{
  "n_head": 6,
  "n_kv_head": 6,
  "norm": "layernorm",
  "positions": "rope",
  "init_std_down": 0.0,
  "beta2": 0.99,
  "warmup_steps": 499,
  "decay_shape": "linear",
  "train_tokens": 626300000
}
Each number is 128 + 32 x the weight over its row's rms, rounded and kept within 0 to 255. Layers, rows and columns count from 0. The size above them is the row's rms in percent of the matrix's.

# layer 10 attention query, 384x384, rms 0.0384, rows 0-12, columns 0-127
size [ 76 128  82 100  81  97  94  95  99 102  91  93  86]
[[ 48 178 179 162 161  76 154 151 157 137 126 119 158 186 126 123  69 122 133 157 164  96 121 105 156 112 112 161 111 103 114  88 186 149  92 121 110 122 186 134  97 236 128 154 233 148 129 177 123 105  90 130  79  91 104 213 157 107 137 109 105 173  84  97 166  79 165 124 144 149 144 159 137 181  72 174 140 169 129 134 151 187 141 197  74 151 139  72 150 192 114 144 129 145  80  91 120 136  48 150 148 160 134 158 109 101 102 124 155 112 165 171 154 104 150 158 110 143 130  99 157  95 147 143 143 141 181 113]
 [168 150  96  69 148 183 179  78 117 183 122 186 134  99 182 153 156  91  96 117 110 164 150 106 104 119 134  97 102 162 137 108 129 126 147 122 111 100 155 134 126 153  75 117 106 104 135  95 119 169 184 109 172 141 185  72 146 103 206 107 128 105 128 113 158 191 144 106 130 158 150 147 114 105 139  75 145  67  82 121 155  77 105 108 146 177 132 171 110  97 118 113 119 120 163 167 120 149 160 130  88 171 177 137 148 115  92 141 150  74 114 134  97 120 110 110 144 131  93 171 178 100 133 174  89 164 106 155]
 [105 163 171 171 203  79 140 106 186 122 135 135 144 177 113 104  58 109 103 153 150  74 152 104 149 141  82 145 150  86  75 114 128 130  82 137 120 159 185 111 106 232 172 124 201 169  76 176 113 108  69 103 103 129  86 189 148 143  90 114 112 155 149  97 203 102  76 117 103 122 141 157  95 180  81 196 146 105 129 108 112 140 165 124 152 149 125 123 113 141 162  98 134 165  93 144 166 132  55 145 119 134  89 159  97 117 145 103 143 128 176 131  95 125  92 146 124 167 138 109 121 172 154 185 149 159 162 159]
 [179 135  72 158 161 127 201  97 111 234 107 137 141 143 180 142 146  71  80 160 149 114 151 136 104  85 101 109 106 116 156 106 134 125 141 145 118 110 118 140 188  84  66 125 152 114  81  96 133 165 157 143 122  81 164 120 175 104 181  87 139 103 134 126 149 185 149 126 111 161 148 106 118 121  93 111 170 138  89 130 172 112 106  55 156 219 158 145 137 116 143 141 138 147 156 140 128 160 107 140  76 109 222 109 137 141 124 156 132  50 121 109 141 181  99 113 111 102 109 157 129  80 133 175  94 125 122 129]
 [114 157 150 185 126  85 103  87 154  40 180 142 113 170 147 152 114 154 106 102 131  89 136 115 138 182 124 164 183  78 119 124 144 155 111 168 115 152 144 131 108 189 212 133 157 169 103 168 121 114  49 181  81 122 111 197 143 160 101 108  96 147 127 117 161  87  81 116 103  91 106 131 107 194  99 200 106 111 124 149 126 177 144 158 190 154 108 137 100 118 142  97 123 188  80 157 137 149 118  95 178 122  83 132  99 133 128 135 158 155 126 139 170 146 164 178 123 132 162 117 111 187 149 136 159 149 150 165]
 [116 173 104 144 171  50 131  77 133 187 156 118 127  88 140 170 156  95 111 131 102 113 151 124 164 151  83 137 107  94 147 102 162 171 160 142 139 139 144 155 104 140 130 113 159 195 102  92 169 151 158  88 140  78 152 171 168 106 160  91  70 112 150 109 156 166 129 146  83 182 171 162  85 119  91 109 160 119  95 117 163  79 104  82 168 214 168 113 185 135 165 120 115 167 151 171  99 125  80 143 117 159 182 144  96 164 103 117 127  90 146  63 160 153 112 103 121 132 102 124 152 147  60 164 100  71 181 121]
 [124 118 126  56 130 140 129 182 136  82  77 153 126 130 170 126 113 127 166 108 133 159 174  99  65 143 137 118 148 194  56 142 153 132 130 157 151 105 111 173 131 110 145 136 115  72 116 181 132 136 134 130 117 146 101  99  75 158 113 146 138 154 114 140 108  57 176  49 127  87 109 129 164 156 151 147 121 171 149 197 121 137 182 162 109 138 114 156 120 138 109  92 145 122 180 165 135 132 154 146 138 114 105 122 131  83 188 144  99 161 131 167 126 144 211 171 151 168 117 139  69 196 145  88  91 154 114 169]
 [ 99 171 121 168 142  75  87  87 135  67 163 121 153 141 153  84 134 164 118 148 105 111 135 121 154 148 176 140 127 139 135 108 162 167  90 167 136 112 109 147  70 152 131 104 175 140 133 215 136 104  34 140  83 125 115 169 148 107  82 137 109 142 125 140 133 148 123 145 128 108 137  90 106 147  97 118 110 153 127 141 115 127 135 165 155 102 158 188 171  16 133 164 172 188  84 159 147  89 111 102 136 160 164 146  43 127 181 142 119 150 119  79 167 104 154 145 197 136 126  91  66 110 133 132 119 136 218 136]
 [151 128 112 108  69 158 165 120  89  79  73 126 145 135 160  89 137 117 160 110 141  99  93 121  88 105 169 137  95 195 145 120 170 162 104 105 154 167  60 142 137 130 147 122  98 109 160 144  88 118 127 107 141 113 115  87 176 155 130 136 143 142  93 156  65 117 124 102 136  73 143  89 136 113 149 107 126 166 179 129 157 119 155 108  68  88 135 167 161 124 147 161 107 167 131 130 113  87 112 139 182 156  81 153 185 111 186  91  97 112 118 131 150  78 136 105 166 152 127 109  65 205 132  79  62 169  91 149]
 [146 157 127 187  68 117 176 109  53 131 173  64 213 146  69 185  66 136 142 148  76 127 106 153 190  84 119 114  59 107 119 141 137 105 131 105 166 161  93  62 106 134 171 124 139 137 115 134 144 159 101 114 111  81 145 145 139 110 159 160  82  87 149  64 129  99 107 137 133 106 174 142 139 131 134 134 120  81 114  89 115 152 149 103 126 157 102 190 127 131 139 193  92 103 106 135 101 106 123 161  83 164  74 194  92 160 191 161  92 154 143 109 150 131 148 169 128 125 158 137 160 215 164 168 171 108 181  95]
 [125 129 189 117  94 124  94 162  73  58 164 111 174 138 143 154  87 149 152 171 100 141 184 126 110 151 146 115 136 175 156 104 133 108 154  96  87 112 140 115 115 133 143 184 126 150 161 147 153 100 106 129 154 124 211 100 128  48 133 148 156 135 148 133  87  70 165 118 150 127 114 111 156 120 134 133 122 146 187 213  93 146 109  70 112 114  83  87 184  85 148 142 121  98 115  52 164 138 159 153 143 140 100 142 142 132 168 157 178 171 119 134  92  75 148  90  92 119 112 155 125 191 173  79  72 149 146 123]
 [135  94 138 119 103 164 142 136  97 110 136 106 121 149  86 121 116 101 167  95 128 162  27 130 116 142 102 144 110 122 109  93 113 169 121 175 140 141 140  79  83 149  87 124 118 159 132 141 146 129 133  97 120 215  95 118  87 133 120 151 125  95 124 121 139  84  94 130 190 166  98 173 132 112 174 133 182 113 167  92 107 140 140 175 102  97 137  62  54  89 123 126 135 191 114 116 111 148 115  69 137 109 125  96 195 151  79 180 122 128 131 146 165  92  86 142  80  84  85 137 106  85 174  92 140  75 121 102]
 [138 126 115 159 111 180 117 125 192  85 102 158 136 173 116 125 104 141 189  75 168 139  96 104  60 119 134 105 177  94 106 148  73 165 147  84 115 115 207 155 111 127 123 178 162  99 135 160  77 158 202 111 176 108  97 104 166  71 186  85 121 129 119 132 180 146 131 113 165 142 149 118 107 139 100 126 116 153  98 172 116 149 158 113 127  93 127 125  53 139 103 137 167 131 143 119 195  86 122 106 146 156 105 111  96 135 155 109  83 164 102 194 171 129 149 187 146  71 169 120  85 127 149 147 147 153  76 137]]
# layer 10 attention key, 384x384, rms 0.0381, rows 0-11, columns 0-127
size [100  89  83  85  86  83  80 103  90 103  89  92]
[[153  61 188 143  80 136  74 101 140 134 150  75 134 154  76 127  93 163 144  52 119 129 138 182 118 113 127 163 166 110 101 183  98 104 179 133  75  88 132  74 129 135 177 148 128 152 120  95 113  91  81 176 115 146  93 134 113 123 127 194 144 191 153 133 166 104 106  75 136 107 117 110 142 138 139 143 105 114 133 125 110 146 212 146 138  62 136 107  81 159 155 116 108 102 166 135 166 129 135 111 144 106  89 118 150 120 161 141  75 214 158 177  83 113 140 179 164 153 120 120  68 172  92  59 115 106  97 128]
 [ 72 147 135 151 169 101  81 193  57 137 125 137 149 115 132 144  95 156 103 140  75 127  69 144 158  93 124 126 133  66 174 101 149 159 139 120 170 125 114 151 129 105 111 150 175 107 130  84 174 150 155 165  95  98 155 125 174 110 174 126  72 101  87  97 103 104 120  99  92 159  99 124 137 134 106 113  72 135 136 133 131 124 124 206 137 130 174 105  97 176  78 168 183 185 168 113 103 101 120 163 132 105 131 105 150 141 137 137 113 184 129  68 152 156 102  89  47 159 125 113 111 108 125 120 188 136 148  81]
 [178  94 169 110 149 127 116  82 159 118 149 127 131 173 108 119 102 127 169  76 103 132 124 124 102 120 127 150 171 151 143 173 127 134 182 138 135 125 114 107 105 144 140 210 148 139 119 108  56 128  91 182 157 183 134 103 120 130 107 159 120 162 142 172 152 101  98  90 154  86  83 162 122 146 102 174 121 124 134 156 158 147 155 100 104  81  99  87 102 150 131 149 107 147 127 145 171 110  99  78 133 115  97 103 141 108 106 185 120 212 171 204 167 122 161 140 193  85 159 106 132 182 123 116 114 100 131 131]
 [ 77 205 126 134 183 114 131 152  72 157 139  93 161  74  85 124 132 168 132 177  96 148  75  84 146 150 117  73  90  83 131 142 118 152 112 130 197 192 142 121 152 132 138 155 147 130 166  87 156 154 152 106 136 124 120 156 210 166 151 148  76  89  99 106  94 113 101 116  75 137 134  97  68 144 146 153 112 141 174 196 179  82 102 143 125 170 166 148  93 157 125 195 121 147  99 163 111  98 126 172 116 137 166 148  77 127  93 125 136 109 109  46 118 136  84  77  73 194  55 130 134 104 146 171  83 150 137  99]
 [155 147 146 148 125  81 122 106 141 148 146 134 166 213 140  83 118 144 177 139 134 161 151 161 113 156 155 156 156 164 124 189 155 145 101 139 140 135 151  79 114 102 160 204 158 123 142 105  46 162  68 136 142 156 112 198 159 166  91 148 100 149 152 152 118  97 105 114 152  95 113 143 104 130  77 146 146  97 157 162 106 212 139 124  99 136  88 163 125  97 113 108 140 183 123 153 133 152  88 114 170 139 134 132 150 145 183 195 134 191 193 215  94 154 167 133 133  89 161 115 118 155 112 122 147 145 119 153]
 [ 99 147 128 131 156 115 144 183 105 143  94 128 162 130 133 159 125 158 141 137 119 117 121  72 123 106 103  66  78  55 142 150 111 103 131 140 132 171 121 165 178 135 110 118 156 132  86 109 147 120 158 120 128 160 146 126 154 100 107 104  75  97 118 174 106  96 150 118 117 138 100  50 123 132 151 155  63 146 139 210 154 104 154 131 157 142 195 177 133 108 104 146 160 154 137 128 108  81  51 120  96 141 127 133 121 128 109 108 133 128 129  44 148 150 123  58 137 169  41  85 137  81 101 142  79 140 135 112]
 [146 115 114 162 151 121 105 142 169 163 111 108 126 183 120  98 158  84 163 114 142  84 154 134  59 112 144 156 154  98 125 143 173 128 140 139 117  96 138 170 158 122 180 169 120 177 121 181 136 167 119 160 132 117 143 113 144 151 147 145 102 171 169 156 170 185 103  77 105 185 104 113 135 150  72 128 142 155  92  48  87 105 124 131 125  99 104 121 135 121  73 112  92  86 105 126 120 142 173 131 148 151 157 101 144 130 170 155 112 157 167 186  90 146 108 120 119  93 161 141 128 130 175 116 140  84 133 102]
 [113 116 148 179 113 130 155 133 102 171 173 124 185 187  81  98 137 152 116 149 152 135 153 173 125 155  79 128 166 121  96 172 136 105 113 147  73 120 137 182  95 100 120 117 132 148 123 124  62 157  81 107 147 173 148 134  47 119  91 111 201 129 150 147 155 118 110 154 186 130  85  64 146 146 146 163 102 113 114 167 147 112 155 109 128  86 126 137 147  77 203  97  99 108 108 140 105 156 106 103 118 136 137  84  71 134 175 150 109 100 155  90 160 160 180 123 230 111 157 152 113 175  97 152 118 140 137 224]
 [141 149 108  75  83 134 157 170 111 138 121  91 155 165  71 170 132 131 161 176 163 145 184 134 109  79  97 132 165 166 149 104 112 147 157 134  91 161 116 133 146  85 211 124  95 139 115  91  86 103  95  66 167 150 147 178  50 162 120 125 163 100 113 159 134 115 140 218 139 151 130 144 117 149 119 171 168 177 110 117 206 105 163  96 154 131  99 145 162  90  98 157 100 120  91 149 112 171 139 134  57 105 131 113 146 116 164  84 113 141  74 104 105 192 138  78  94 125 153 143  85 140 109  93  53  86  80 153]
 [ 95 148 140 127 121 129 126 138 173 144 186 126  90 124 157 126  88  79 122 121  91 105 153 139 130 150 148  79 104 205 157 110 111 135 120  94 140 116 120 148 195 146 173  91 105 136  70 133 135 128 112  95 182 177  73 147 129 153  94 107 146 148 128 121 102 142 170 196 101  99 129 120 113 136 132 112 101 117 148 110 127 117 143 153 153 149 117 130 132 156 165 142  87 125 149 126 130  72  83 149 104 178 183 165 108  91  65  93 115 164 129 194 150  83 137 129 151 128 161 136 147 151 130 128 110 156 135 191]
 [163 105  90 134 130 118  79  73 166 118 139  67 113 149 145 166 172 121 129 131 124 121 252 157 125 135  93 137 171 157 107 144 111 100 131 164  99 142 145 129 116 112 145 112 126 128 124 142  89 176 161 128 154 160 112 140  98 163 142 152 120 105 144 168 138 151 107  89 137 119 112 152 149 119 193 142 162 124 164  99 107 138 138 112 114 146  76 136 123 112 144 134 100  81 151 132 113  91 175 104  94 100 105 103 153 165 143 151 119 111 128 220 138  91 123 132 159  39 127 129 103 139 125 110 100 158 107 158]
 [160  76 109 104  62 138 147 108 132 105 110 147  97 139  26  88 132 118 139 142 113 203 158 167  71 103 148 104 159 124 149 173 105 104 161 126 141 155 112  83 101 114 132 101  88 173 160 126 129  97 137 143  89 116 145 170  79 141  91  47 190 189 139 138 113 121 120  94 111  96 147 145 170 163 135 150 153 147 120  53  84 164 117 104  89 185 154 107 119 153 180 131 152 132  80 127 107 138  92 162 202 109 130  68 147 132  72 152 139  89 141 130  71 116 119 154 163  76 127  67 108 145 147 131 165 169 115 106]]